python train.py --n_layer=12 --n_head=3 --n_kv_head=3 --rope_base=10000.0 --beta1=0.9 --beta2=0.95 --weight_decay=0.2 --grad_clip=1.0 --warmup_steps=340
Each number is 50 + 10 x the weight over its row's rms, rounded and kept within 0 to 99. Layers, rows and columns count from 0. The size before them is the row's rms in percent of the matrix's.

# down: layer 6 MLP down (transposed), 384x96, rms 0.101, rows 86-121, columns 0-95
# up: layer 6 MLP up, 384x96, rms 0.118, rows 87-122, columns 0-95
down86 107:40 50 40 61 57 56 47 59 48 66 55 36 38 47 65 57 61 67 46 63 44 59 61 42 52 31 65 46 38 46 45 59 42 34 45 42 33 59 61 45 62 41 56 64 35 53 43 46 46 39 53 37 50 60 56 47 56 58 50 75 60 57 36 58 58 55 52 40 59 50 44 48 61 54 46 36 58 43 38 51 45 53 61 53 30 31 64 44 51 53 44 35 54 56 48 23
up87 092:43 46 60 46 61 53 44 55 56 55 56 55 55 66 56 40 29 41 43 48 63 36 46 51 53 60 52 46 50 41 61 60 25 45 54 62 34 46 53 32 54 43 59 49 51 50 41 38 60 56 50 39 62 56 24 55 52 55 65 37 55 46 48 43 50 61 45 50 56 47 58 47 47 66 48 70 49 56 80 46 50 33 57 37 37 48 39 59 54 32 67 47 52 49 51 31
down87 086:34 63 64 41 41 63 51 56 63 41 56 61 61 53 41 27 53 32 66 34 42 27 55 36 43 58 69 58 32 56 69 70 39 55 51 44 43 48 45 39 50 46 58 46 53 46 42 43 56 59 58 43 49 62 35 61 55 48 71 60 39 60 61 36 38 38 47 45 59 53 43 60 46 46 49 46 45 53 58 55 56 48 42 39 44 51 58 47 66 46 63 45 39 43 54 48
up88 100:52 41 62 46 42 67 65 46 59 49 50 56 39 57 40 44 41 60 51 56 75 44 48 56 54 49 42 62 57 34 53 61 49 33 71 52 44 67 44 55 58 45 41 52 46 39 68 39 45 70 46 46 39 47 49 43 42 32 60 41 57 67 45 50 42 39 57 38 59 41 48 47 39 53 69 30 50 51 66 71 52 45 44 46 42 54 39 45 47 43 59 26 38 49 45 56
down88 103:52 66 48 44 54 56 53 47 48 49 35 47 57 49 59 43 38 41 43 43 30 51 52 28 35 59 35 56 56 44 26 42 45 68 54 41 53 65 37 48 42 72 56 60 26 61 54 50 57 72 69 56 44 41 63 58 43 60 65 40 62 55 53 56 43 43 60 49 37 49 44 55 56 44 46 55 47 44 41 69 55 50 42 44 43 53 40 39 66 53 40 60 63 53 46 42
up89 100:39 60 58 58 37 68 55 44 59 47 41 48 35 50 58 45 40 46 47 44 56 45 29 65 42 48 39 48 65 43 49 45 44 41 44 66 49 64 54 34 57 41 66 48 58 49 64 36 38 41 44 51 53 20 44 54 49 64 25 58 52 45 54 55 54 46 38 54 38 64 60 55 51 46 57 57 52 60 58 54 52 62 51 59 53 75 54 46 50 39 56 49 49 54 24 35
down89 102:67 54 52 56 46 44 46 44 41 61 33 30 64 50 57 45 50 56 44 49 66 50 16 35 41 36 57 33 60 56 39 68 47 49 58 47 49 59 57 38 57 57 50 46 47 51 47 31 41 57 59 49 52 54 54 45 29 62 48 40 48 37 43 51 54 53 49 57 49 47 60 65 67 42 55 62 61 49 47 31 33 50 48 62 63 31 57 50 68 50 48 57 42 49 63 46
up90 114:51 46 59 52 70 46 47 57 60 45 45 43 56 44 76 43 39 41 56 48 41 43 47 45 50 59 38 46 57 40 39 47 53 43 76 74 51 48 50 69 61 53 75 56 47 52 49 50 35 51 56 56 33 55 30 48 44 58 57 62 61 61 46 44 40 51 55 41 50 60 68 53 54 35 37 60 59 63 57 43 34 40 33 54 50 44 58 43 54 59 43 45 29 58 57 45
down90 114:49 51 57 62 30 55 67 58 64 39 38 44 57 39 44 42 51 55 52 31 62 61 41 64 50 63 49 41 56 48 48 42 32 54 44 55 58 57 50 48 58 47 65 49 43 65 48 47 38 33 65 61 47 52 55 35 51 60 58 47 61 57 49 53 42 26 59 49 48 52 54 43 54 62 37 34 74 51 64 49 56 45 56 61 49 44 66 47 41 52 45 42 19 42 64 47
up91 098:47 54 53 42 55 50 54 55 57 65 59 49 50 28 52 48 47 61 47 60 42 53 57 50 68 61 53 50 59 45 66 54 56 51 48 44 28 66 40 42 64 58 45 44 47 38 54 56 34 41 40 53 46 31 49 35 54 54 46 44 69 47 52 47 53 56 26 55 58 58 45 52 61 34 69 64 39 64 46 64 29 51 34 53 51 62 70 48 51 30 58 51 50 39 60 37
down91 102:58 53 39 51 49 54 52 54 49 60 70 44 57 58 46 78 58 44 55 53 53 38 55 53 56 46 57 38 38 38 43 48 48 27 47 66 42 54 39 28 58 55 38 48 48 52 65 48 47 42 53 41 38 33 67 32 67 49 41 50 42 37 57 47 31 49 62 61 60 46 44 53 45 33 54 52 45 80 49 50 62 60 55 48 45 49 56 50 36 53 44 54 60 52 68 57
up92 100:28 37 56 30 44 34 62 26 69 42 28 37 58 62 60 44 34 53 68 65 50 54 54 58 50 55 60 55 47 53 45 60 38 58 45 51 44 75 43 55 72 57 54 47 37 38 60 58 51 43 45 37 36 45 50 55 55 49 38 56 47 46 49 46 55 51 40 51 46 54 55 49 63 52 71 51 52 60 42 44 59 53 45 60 51 39 39 56 36 49 50 45 43 55 67 63
down92 098:23 61 57 60 51 49 50 62 46 57 59 39 44 52 53 58 56 49 39 46 69 37 52 50 46 44 65 45 52 33 63 35 61 34 68 45 51 58 43 56 49 47 49 37 37 45 49 51 42 54 65 38 34 59 43 55 62 26 48 58 49 69 40 55 46 48 66 52 53 45 41 33 48 47 58 55 48 68 39 42 55 51 40 40 59 52 63 52 58 51 65 36 50 53 76 57
up93 105:64 54 45 33 38 60 78 53 61 54 27 61 57 56 67 40 51 42 38 45 54 63 51 36 51 65 38 56 52 45 60 36 59 48 45 55 55 40 63 57 58 46 43 40 50 38 35 51 53 62 45 62 59 43 47 50 47 49 44 49 55 72 58 44 53 55 58 47 66 54 58 46 30 57 43 55 46 60 42 53 44 42 56 39 43 56 35 47 49 45 45 36 37 44 28 28
down93 109:41 43 46 48 37 45 63 41 49 46 36 48 49 79 43 42 63 54 50 36 56 63 59 39 65 34 37 43 57 53 44 54 51 40 42 65 57 50 70 32 39 47 30 55 43 50 49 47 60 37 51 65 53 69 43 54 65 50 48 61 40 36 46 48 42 71 55 70 53 40 63 54 37 44 43 35 51 58 37 40 39 59 58 57 41 52 45 59 41 51 42 57 47 54 63 50
up94 105:48 40 43 52 56 31 63 38 60 48 60 46 36 67 54 48 56 33 46 54 58 35 60 62 51 51 40 48 68 36 43 46 45 64 41 61 51 46 42 32 69 50 46 56 81 54 56 54 45 47 54 66 45 56 52 37 48 51 53 54 55 43 50 56 70 44 38 55 56 58 30 52 42 63 58 54 26 43 41 30 57 53 49 55 43 52 59 34 36 43 51 51 43 60 54 44
down94 101:64 54 47 40 52 47 49 46 40 60 60 33 24 50 56 41 57 60 36 51 51 35 56 59 62 60 63 53 52 56 38 64 26 51 52 36 56 48 61 42 47 29 55 48 66 55 54 59 50 51 49 65 33 67 64 58 54 53 43 43 56 47 47 37 48 47 60 59 53 47 39 49 36 64 34 48 55 30 54 45 35 55 53 60 44 38 56 49 52 52 46 54 47 31 72 39
up95 098:56 45 54 28 57 53 50 65 42 59 38 58 69 47 57 42 54 53 50 57 26 64 53 57 44 47 42 38 53 45 53 64 38 62 50 20 27 54 34 53 69 45 58 45 54 56 37 44 51 45 46 62 38 56 50 51 44 51 51 50 63 54 47 46 42 48 49 45 60 61 59 53 51 36 38 46 39 36 54 66 42 47 34 41 51 41 42 44 57 20 52 48 64 51 49 44
down95 096:56 45 41 45 57 35 68 40 61 54 39 64 46 67 53 52 55 41 64 41 31 61 66 61 53 47 53 50 40 49 57 41 60 46 41 55 51 54 62 43 45 57 42 50 45 59 55 56 59 40 55 57 40 67 58 57 64 46 48 47 54 60 51 64 61 63 49 54 43 42 21 62 57 31 48 43 42 42 49 49 53 33 56 40 42 41 44 33 78 64 41 48 59 60 33 39
up96 111:50 30 65 60 55 35 41 56 43 55 56 48 58 47 72 47 53 36 48 65 42 45 35 42 50 45 45 45 62 35 57 23 38 45 55 45 47 36 46 59 58 56 52 51 59 54 62 46 21 47 54 71 40 50 54 54 53 54 51 50 47 50 58 46 47 51 60 27 60 61 53 65 47 52 42 59 48 45 48 53 46 43 28 25 66 51 65 49 53 34 41 48 53 61 50 53
down96 107:40 61 63 45 36 36 48 57 40 66 45 48 58 50 67 67 40 54 65 46 39 40 38 52 57 26 57 57 50 48 29 41 46 34 58 47 50 52 52 37 59 56 52 35 59 44 49 52 38 47 57 46 63 59 72 61 71 63 55 53 56 45 53 46 33 35 42 53 49 43 45 55 48 59 50 63 42 44 46 53 42 71 70 29 59 52 39 43 50 44 47 43 54 62 49 49
up97 102:47 42 49 44 45 41 56 59 46 55 62 39 38 31 45 43 39 60 39 66 48 55 41 68 56 53 49 72 53 31 57 53 54 58 52 37 32 53 32 53 67 60 71 42 42 43 56 62 41 54 41 34 48 46 33 48 50 37 51 54 64 52 72 46 44 63 48 55 51 53 64 57 40 46 48 44 43 66 49 69 43 45 54 40 38 63 54 49 54 43 63 61 67 54 40 53
down97 096:48 43 45 49 57 47 35 54 47 60 42 51 43 54 38 45 63 60 37 50 47 43 41 53 46 51 64 35 65 27 64 47 52 61 32 43 42 52 52 52 48 42 47 61 48 61 68 61 50 59 61 41 35 48 49 55 47 58 41 45 40 36 58 53 70 28 32 67 43 53 61 51 62 57 43 44 34 63 44 52 67 46 77 53 58 33 59 54 43 55 43 40 47 50 62 40
up98 110:47 46 58 54 41 47 52 51 47 27 46 54 40 45 54 41 47 57 53 67 38 63 51 54 63 50 53 53 54 45 71 32 50 53 54 56 50 45 52 73 65 34 63 62 44 42 49 57 56 41 47 37 27 53 37 35 52 59 51 55 60 56 37 55 71 55 46 30 62 52 57 71 30 32 30 49 40 49 50 63 41 46 37 54 62 54 48 53 53 38 58 40 44 46 47 51
down98 103:49 60 62 61 53 27 30 55 67 49 41 65 47 55 55 13 54 47 42 49 34 42 56 46 41 47 61 57 55 37 38 61 38 47 53 51 66 39 47 44 70 46 42 52 48 62 56 35 60 48 52 59 53 70 44 56 78 58 53 44 43 50 42 57 45 59 56 48 48 38 45 47 46 46 46 54 53 48 36 52 44 61 42 72 49 40 55 57 46 56 61 58 56 44 49 41
up99 083:41 54 57 35 46 26 49 49 55 49 51 61 38 38 49 52 35 36 49 45 50 54 52 46 66 59 60 52 43 38 56 57 64 54 55 35 42 61 34 48 40 48 48 58 64 64 48 65 54 46 56 44 66 46 51 37 57 47 39 62 55 50 46 62 65 57 50 39 40 44 55 59 38 52 34 59 28 60 56 49 35 48 41 42 46 68 45 22 47 32 52 63 47 63 34 42
down99 082:54 39 46 57 45 53 36 43 43 41 41 54 54 32 37 47 57 37 44 61 44 46 56 66 50 52 48 55 36 67 51 41 49 43 54 64 44 37 62 50 46 66 63 68 54 45 44 61 49 42 41 48 71 65 44 44 56 44 45 69 53 44 54 47 44 47 54 49 32 40 45 50 67 27 44 22 53 59 45 50 61 43 59 49 62 43 67 51 35 56 54 45 55 44 57 75
up100 103:33 55 59 53 63 59 58 44 53 52 46 64 55 64 46 44 52 14 57 57 64 46 40 46 53 51 43 58 46 39 48 65 53 50 32 51 42 53 26 56 52 43 48 50 48 46 56 61 55 39 46 42 52 33 57 51 41 44 29 61 42 47 32 47 58 37 46 63 74 56 50 62 36 50 54 35 52 44 58 71 57 43 36 38 50 56 42 54 52 46 51 47 47 58 67 61
down100 107:51 50 53 48 36 57 73 64 45 44 54 65 44 46 43 49 57 73 45 55 39 58 49 48 62 46 49 53 47 43 34 50 44 52 54 56 63 60 48 35 43 43 67 37 41 51 41 41 43 57 70 53 47 41 61 62 55 52 57 52 29 32 37 58 58 60 51 57 40 35 50 62 46 60 45 46 57 46 27 57 40 57 34 21 36 51 53 64 50 59 41 44 64 48 58 46
up101 107:33 54 53 31 60 45 65 32 53 46 45 43 58 55 63 55 65 39 63 43 45 40 56 37 53 67 53 55 62 46 43 62 55 48 40 51 47 59 40 67 57 68 48 50 66 32 40 57 49 56 31 38 55 49 57 54 38 43 53 47 67 52 34 46 52 39 28 33 68 58 55 63 49 48 50 56 47 47 32 65 49 52 40 65 68 44 50 50 44 42 57 52 54 44 37 42
down101 105:62 40 39 59 58 38 58 51 73 66 51 52 53 46 46 45 63 57 58 35 50 42 58 44 51 64 53 67 49 43 44 52 59 38 61 43 56 33 43 58 57 31 70 61 50 58 43 50 53 55 47 44 67 67 60 61 36 58 42 44 68 39 36 52 39 52 46 61 52 61 56 49 43 40 57 44 48 48 40 39 49 42 36 61 43 34 63 28 40 57 51 60 51 43 27 49
up102 081:45 68 62 19 57 42 41 40 54 36 57 50 58 58 45 37 33 49 70 46 47 48 56 36 65 59 39 63 59 62 47 37 44 47 44 56 44 52 53 57 41 52 44 48 59 49 48 44 21 57 57 70 56 40 30 53 35 37 47 60 62 59 55 41 51 52 60 48 63 49 41 59 44 61 63 48 49 60 54 46 51 53 38 60 54 64 39 50 54 60 48 53 66 47 61 48
down102 083:63 39 34 64 50 19 55 46 55 59 50 59 51 42 54 55 61 50 46 58 49 51 44 49 56 39 57 64 56 46 55 48 48 49 36 50 52 39 65 61 32 67 51 47 52 48 56 56 63 47 50 36 52 71 59 41 50 56 47 39 52 57 58 51 35 46 58 62 44 36 53 50 37 41 22 61 66 58 47 56 47 49 66 36 44 55 66 53 52 46 43 46 19 53 55 54
up103 099:51 51 53 54 42 37 71 49 65 36 50 50 43 62 43 50 45 37 51 47 52 65 55 55 55 57 42 49 53 40 49 34 59 70 54 50 51 33 53 59 70 42 46 44 51 37 45 23 48 70 53 57 62 53 34 40 43 62 47 40 55 44 39 49 55 52 45 55 57 57 44 56 45 65 61 65 23 29 36 47 65 51 44 59 53 39 36 38 48 66 57 58 44 48 54 43
down103 099:47 64 36 35 59 53 46 46 42 70 54 57 52 44 32 44 44 50 50 63 62 43 50 56 27 47 50 47 46 44 53 53 59 47 64 33 36 51 64 57 50 48 50 32 53 63 53 40 45 48 39 47 53 72 52 59 56 55 49 65 41 47 58 61 40 52 43 48 48 28 73 42 50 61 45 62 62 35 40 47 41 56 51 59 61 32 65 34 51 67 49 53 36 33 51 60
up104 101:57 38 46 59 53 43 55 52 64 41 64 45 32 51 68 45 42 55 61 59 42 45 57 56 72 45 57 65 52 61 53 50 53 68 48 55 42 44 49 45 49 64 36 50 41 59 65 37 46 52 50 65 50 44 51 40 42 64 54 39 51 56 50 60 66 65 24 44 49 46 30 48 46 26 41 60 59 43 32 49 61 49 44 55 33 68 68 51 53 38 54 49 48 55 48 36
down104 099:61 42 58 42 55 58 45 48 39 52 68 47 42 39 49 45 49 46 53 40 60 42 79 41 46 60 50 41 27 52 45 52 54 30 56 62 52 67 50 47 37 44 53 44 39 49 49 65 62 56 46 37 50 49 58 64 39 56 37 67 53 49 69 51 46 56 39 41 37 33 50 63 54 59 51 48 81 53 55 59 55 47 45 50 51 62 46 62 46 39 32 45 43 41 30 51
up105 091:65 44 41 44 49 48 80 48 53 51 36 48 43 43 57 43 59 44 50 48 59 58 41 34 55 67 36 68 46 60 58 35 49 38 62 54 48 32 53 46 46 47 56 74 44 62 63 52 41 45 53 46 42 42 52 34 51 47 46 26 41 55 64 63 58 38 53 48 65 63 64 47 49 44 57 56 37 65 54 44 41 50 68 42 56 65 54 38 57 54 50 61 53 49 34 39
down105 097:34 50 43 51 48 43 38 43 52 54 40 36 53 65 47 65 38 64 42 46 58 66 52 45 46 47 58 51 16 37 46 50 33 55 48 49 48 65 54 59 33 67 61 49 49 45 50 60 42 53 65 58 46 65 47 69 45 58 55 66 31 49 56 76 55 52 59 63 44 30 55 58 43 42 44 44 45 50 45 46 41 60 34 37 38 45 55 48 59 51 60 49 56 58 49 50
up106 112:68 43 49 44 63 67 56 46 61 51 65 52 33 43 55 35 63 41 47 42 52 62 38 55 44 50 36 64 63 42 48 43 45 60 72 47 50 55 51 45 49 44 67 56 51 49 49 68 55 43 41 42 46 22 48 37 37 36 52 61 61 44 37 51 51 58 45 42 49 58 50 56 34 62 55 37 54 35 60 71 41 55 63 57 46 42 42 60 25 54 61 53 48 49 57 54
down106 104:54 52 56 33 57 53 60 39 31 46 66 54 58 47 43 53 39 52 46 50 72 46 40 44 59 53 45 48 50 45 59 40 40 48 58 49 36 36 54 60 58 52 56 71 47 64 44 38 52 44 59 37 48 62 56 30 49 62 28 42 43 54 46 43 41 56 67 62 36 53 45 60 53 69 52 36 42 43 58 65 51 53 65 38 29 54 47 47 48 33 50 73 63 49 60 51
up107 111:55 47 72 63 53 42 45 46 65 57 33 45 31 59 59 41 58 63 46 43 44 62 26 58 44 54 60 79 56 38 45 26 46 53 45 53 43 66 51 55 54 44 58 43 45 58 55 61 46 37 43 65 41 50 41 55 53 36 62 52 57 55 47 64 47 65 56 46 57 53 42 46 51 42 59 61 39 60 44 47 37 46 46 41 58 66 56 29 58 50 46 28 44 54 56 48
down107 111:42 51 44 45 35 46 67 53 59 52 47 50 55 47 59 54 57 43 38 31 39 53 37 42 37 52 42 44 55 50 47 48 40 66 43 64 44 68 62 37 26 49 53 54 50 30 43 47 37 42 63 68 53 67 42 53 53 49 34 56 41 41 55 47 62 38 70 61 36 36 49 43 52 55 39 55 45 55 54 70 64 46 53 49 56 57 54 40 80 54 47 61 57 57 49 41
up108 128:43 41 54 42 48 27 51 56 70 50 43 35 42 50 76 50 46 52 72 52 51 54 68 63 56 49 50 51 64 36 55 56 37 50 54 36 39 59 55 47 56 66 47 72 57 56 55 45 47 46 51 51 46 36 46 53 47 31 63 45 55 55 53 49 70 63 42 36 53 60 51 61 44 49 61 55 50 53 29 71 40 49 48 61 57 52 45 52 39 29 49 61 51 57 40 63
down108 134:30 48 51 52 51 48 51 64 64 63 43 47 38 54 62 54 50 55 46 37 42 40 56 40 35 59 57 64 47 35 43 51 55 65 55 31 43 55 48 38 71 50 73 62 41 47 54 40 43 67 50 30 35 43 66 59 50 52 54 61 53 51 58 46 71 44 59 51 42 41 54 47 66 39 39 50 36 39 60 38 66 57 46 52 54 36 63 45 56 44 48 40 60 34 52 55
up109 089:55 40 57 55 69 45 45 42 49 43 28 43 39 62 64 59 60 52 54 32 55 57 24 50 72 57 52 64 46 52 47 49 49 52 49 61 39 43 47 42 55 47 48 51 57 36 61 58 67 66 55 42 54 48 43 44 47 55 57 50 46 48 60 35 46 48 37 54 67 52 61 51 40 40 27 71 31 30 49 47 39 36 52 37 50 43 52 62 44 56 70 50 43 44 53 49
down109 089:50 52 38 60 39 50 48 50 67 54 52 46 46 57 65 33 42 52 59 62 44 64 60 48 45 44 64 58 31 39 61 25 47 31 58 47 63 51 58 41 40 36 59 69 55 44 55 59 50 49 34 61 64 75 48 46 44 44 55 61 51 40 45 45 41 61 42 47 55 55 62 47 41 48 41 40 35 29 59 40 57 49 40 48 56 58 45 39 62 70 46 44 44 48 61 39
up110 087:53 51 47 50 61 46 46 48 52 56 52 51 61 48 47 46 54 64 41 61 39 58 49 47 67 60 47 49 48 44 55 61 44 67 31 58 38 47 28 57 64 50 36 39 50 19 40 47 51 66 46 53 66 50 39 50 49 40 59 40 64 41 52 44 66 59 59 53 58 52 43 50 54 70 66 60 40 41 57 60 44 43 56 60 44 46 32 38 59 58 53 40 41 52 69 26
down110 085:44 43 45 51 54 32 41 49 57 40 45 58 45 55 69 38 50 39 59 51 49 38 27 63 51 54 59 60 43 52 57 49 52 42 24 50 53 38 69 43 41 70 39 50 66 48 61 40 49 50 57 54 53 38 80 39 56 43 70 49 30 59 51 42 53 42 62 53 46 53 33 46 46 43 56 49 56 49 49 51 61 41 60 40 33 59 63 67 42 46 56 39 52 55 49 48
up111 118:47 47 65 42 50 67 55 54 58 55 54 67 48 74 58 40 55 38 59 48 50 51 54 47 35 52 55 69 54 47 39 41 44 56 52 53 39 57 57 32 51 49 38 36 38 39 54 45 47 54 45 60 35 49 41 60 48 50 62 68 50 45 57 70 43 59 79 48 58 52 46 37 39 35 43 48 40 59 56 75 41 42 55 43 50 66 42 49 42 50 56 37 52 41 27 43
down111 118:55 58 52 46 52 66 39 35 59 50 45 58 42 74 39 37 65 36 48 43 72 37 52 62 45 50 53 68 59 46 59 45 59 51 53 47 47 52 51 34 57 52 39 51 41 47 45 45 47 50 45 61 48 52 68 42 59 53 52 47 50 53 52 37 56 42 51 53 49 48 67 50 43 52 31 54 60 58 55 64 69 60 44 63 56 68 34 29 59 33 25 59 41 51 33 53
up112 101:39 52 63 56 59 39 63 52 53 41 33 42 40 61 49 43 52 51 53 55 55 67 55 57 46 73 47 50 70 42 51 44 51 72 43 44 50 42 46 63 60 36 51 38 46 41 50 54 65 43 51 50 49 38 38 53 30 37 65 54 40 49 40 62 60 45 53 40 43 58 24 54 32 45 68 61 43 66 31 58 54 48 42 61 55 55 40 57 46 36 47 39 48 47 37 43
down112 102:64 55 49 47 44 40 53 37 58 55 41 40 64 57 57 38 65 62 53 39 56 45 47 45 15 45 72 47 60 41 50 60 61 37 45 51 46 47 48 55 48 51 46 50 23 40 42 46 54 55 43 65 47 60 45 52 52 49 43 59 54 49 51 58 49 84 57 63 47 41 55 56 46 53 52 49 46 60 33 53 39 50 34 54 61 42 48 63 47 59 37 48 68 31 49 53
up113 105:32 41 66 34 41 48 71 44 55 55 47 75 65 50 46 55 47 38 44 59 51 41 74 55 45 67 47 44 55 44 47 49 53 48 48 44 31 72 44 54 53 41 50 50 50 34 42 37 52 59 44 49 47 60 40 47 44 46 35 49 31 39 45 46 55 51 59 58 55 46 45 47 53 55 53 47 53 60 61 61 47 48 57 32 50 71 46 45 50 50 45 33 81 51 36 61
down113 100:66 53 52 28 61 64 26 47 66 60 63 53 59 60 56 48 57 43 47 45 67 38 49 38 64 50 53 44 52 46 48 69 43 43 32 56 51 40 72 47 57 45 43 42 27 51 52 40 57 50 45 61 40 51 52 28 69 47 55 61 35 49 41 40 48 54 60 64 55 42 50 51 44 51 46 52 52 60 43 49 42 57 49 63 30 44 51 40 36 71 53 43 60 54 50 48
up114 103:33 59 46 54 42 64 49 59 52 59 52 43 55 48 67 54 35 55 47 40 60 43 34 36 55 44 45 43 72 39 51 69 50 48 46 35 52 45 42 54 59 43 56 46 57 40 36 54 42 47 45 51 64 46 57 52 44 52 44 67 48 52 41 56 61 44 59 65 69 60 55 51 57 49 57 51 47 36 54 50 43 54 34 56 34 71 30 32 48 50 74 42 37 66 69 40
down114 107:52 43 50 66 48 51 36 47 36 47 57 42 44 48 48 72 52 51 51 50 53 38 60 63 59 61 51 50 41 45 56 37 42 50 42 48 49 49 37 60 29 58 46 39 43 60 31 60 54 43 55 67 64 50 57 42 49 55 52 46 35 39 48 71 60 65 60 78 42 47 47 43 45 54 55 48 29 49 56 48 41 58 33 41 51 65 28 58 69 38 46 43 61 57 47 61
up115 100:29 47 57 33 67 56 56 59 51 51 42 43 43 65 46 46 42 68 62 55 60 59 23 60 61 57 37 48 54 50 51 41 43 56 58 48 42 63 54 39 57 55 58 47 65 63 49 22 45 53 49 59 50 42 44 57 43 25 41 64 68 55 44 52 38 56 45 47 62 49 43 46 40 62 60 41 50 61 49 58 44 40 44 62 49 60 47 28 48 47 57 63 38 51 37 44
down115 102:58 42 54 60 44 51 37 50 49 42 45 46 46 59 43 27 39 52 38 47 51 51 42 37 60 50 44 36 49 35 38 48 37 42 52 54 45 53 59 81 67 52 57 43 44 34 62 28 49 34 53 56 58 63 64 62 56 46 63 51 50 58 59 55 41 62 65 44 52 65 63 51 51 34 61 33 49 42 52 34 66 44 28 57 48 50 56 46 56 52 58 42 62 51 62 56
up116 092:46 54 55 54 46 36 63 55 53 32 39 57 35 62 53 49 58 49 66 62 69 51 57 67 37 64 40 38 49 32 50 46 54 37 45 63 48 55 43 49 55 49 40 42 55 52 68 52 40 33 55 49 36 59 56 43 35 43 45 50 42 73 37 37 78 45 33 58 54 47 56 47 45 43 50 59 51 63 64 44 57 52 58 59 42 63 35 55 54 62 43 58 38 61 60 51
down116 089:40 38 48 45 70 48 41 67 34 51 53 46 40 35 60 30 54 54 43 37 56 43 55 45 50 58 32 63 55 41 47 43 41 59 60 56 44 55 48 71 73 55 62 42 38 59 69 59 49 39 67 46 37 60 53 56 50 40 72 54 47 58 59 58 45 51 60 49 46 50 53 53 52 38 44 32 55 33 50 42 32 55 26 52 45 48 51 56 56 52 40 47 68 44 50 50
up117 103:33 49 57 29 56 48 55 60 40 43 51 48 49 35 62 40 24 52 69 70 57 64 49 66 43 46 41 53 62 54 51 36 57 57 49 52 48 61 57 60 63 43 36 55 58 72 57 55 39 58 58 43 64 42 55 55 39 35 56 37 36 52 53 41 65 54 48 29 39 52 50 49 62 61 61 53 40 35 48 40 49 49 40 55 49 56 29 58 34 53 44 48 45 52 59 54
down117 106:38 35 57 52 38 62 57 59 43 72 50 52 48 55 57 38 50 53 55 57 65 48 50 67 30 27 42 60 57 55 39 43 40 50 73 51 42 45 41 58 67 56 30 43 46 62 41 51 49 44 75 45 43 44 41 60 52 33 52 52 64 50 49 63 51 63 52 60 43 55 56 54 56 38 45 45 39 26 49 39 37 47 55 42 57 47 52 70 45 38 55 49 48 47 38 52
up118 090:40 54 49 40 43 34 54 58 53 52 65 60 47 60 52 60 32 58 52 54 43 55 48 32 41 37 53 52 70 61 54 47 39 64 28 42 57 49 54 54 61 60 41 55 45 33 39 41 42 35 40 54 46 55 44 75 49 42 52 39 50 47 47 36 40 65 51 26 68 54 42 49 65 56 61 48 34 48 53 60 53 43 38 59 59 63 37 39 40 48 40 48 69 50 50 59
down118 094:47 44 76 37 53 63 64 64 35 50 56 47 36 68 53 40 35 59 49 60 56 60 47 20 48 59 49 49 30 54 42 52 56 44 44 54 42 40 42 39 55 53 42 48 42 50 52 60 60 64 53 63 61 77 44 46 49 46 52 56 32 44 72 47 53 42 42 43 41 41 50 47 47 36 30 54 54 50 52 56 49 67 56 33 55 55 51 45 62 44 53 56 43 43 59 41
up119 106:54 44 60 56 64 62 54 72 43 51 42 49 54 58 57 35 33 48 42 71 35 52 48 58 54 47 47 47 49 52 63 44 55 72 44 40 40 53 52 58 57 60 52 34 25 54 64 64 33 60 46 36 41 61 42 59 34 60 48 43 64 57 66 35 46 52 50 56 56 54 42 40 47 62 49 51 45 57 64 59 43 46 37 25 36 51 55 37 55 49 56 43 65 48 50 46
down119 096:46 49 43 60 49 48 50 56 47 68 53 54 52 54 47 49 47 40 31 36 51 45 54 49 58 41 57 46 18 33 32 59 57 54 33 59 44 36 33 71 50 50 51 38 37 60 54 59 53 57 49 43 41 75 53 51 35 47 60 49 48 49 46 60 51 51 55 50 39 47 37 50 61 53 43 32 44 52 64 52 55 49 68 60 43 61 69 48 76 37 44 42 45 62 60 47
up120 095:63 56 56 32 47 58 55 49 72 37 59 45 37 45 57 55 58 49 69 45 45 68 32 58 54 46 33 58 51 49 57 47 49 60 51 43 45 56 63 50 47 61 73 58 58 54 53 57 38 59 26 52 68 30 39 39 47 49 66 56 36 51 55 44 35 50 45 51 48 67 32 51 35 57 36 63 49 41 61 54 51 47 44 66 50 45 31 52 49 39 39 54 55 52 46 41
down120 098:45 34 48 53 54 52 54 44 51 63 50 41 67 56 49 70 59 52 49 46 35 52 56 52 47 28 48 57 48 42 37 49 54 68 58 59 66 29 67 58 40 50 49 60 55 52 51 40 59 37 45 52 54 74 43 48 34 35 52 44 44 54 64 53 36 37 43 40 49 55 39 44 46 56 42 59 53 33 21 54 55 33 45 72 59 60 58 49 53 49 65 56 52 56 52 60
up121 117:56 48 51 38 49 58 59 65 59 45 43 46 32 41 46 45 49 37 45 39 40 47 40 67 74 66 38 50 53 33 71 36 49 48 55 45 36 55 61 46 69 58 51 31 44 54 46 63 57 49 59 49 58 56 47 35 45 33 50 44 49 48 56 47 42 65 39 47 40 66 58 60 61 57 45 49 27 44 35 50 38 54 52 64 66 35 47 53 34 55 61 47 49 50 37 38
down121 121:51 87 39 53 62 52 53 46 54 50 66 51 64 46 55 53 52 40 48 59 46 32 46 47 50 53 44 34 44 64 58 42 41 54 46 43 58 55 60 29 50 25 41 48 54 51 41 43 74 44 47 48 53 49 52 46 48 45 53 69 58 58 44 46 57 49 54 60 61 41 47 37 43 63 70 47 56 37 49 74 60 53 61 44 68 48 43 43 51 45 33 40 43 52 52 38
up122 109:50 58 45 28 80 37 54 40 46 54 43 59 54 35 60 52 62 46 46 39 58 50 57 59 48 62 43 61 58 52 48 58 46 30 53 62 42 39 44 65 59 57 43 42 44 30 43 47 53 60 52 55 50 51 38 60 47 48 37 47 45 58 46 58 52 48 56 41 54 82 60 55 61 44 53 62 36 37 39 59 27 35 41 51 58 37 54 40 54 57 52 45 65 53 42 37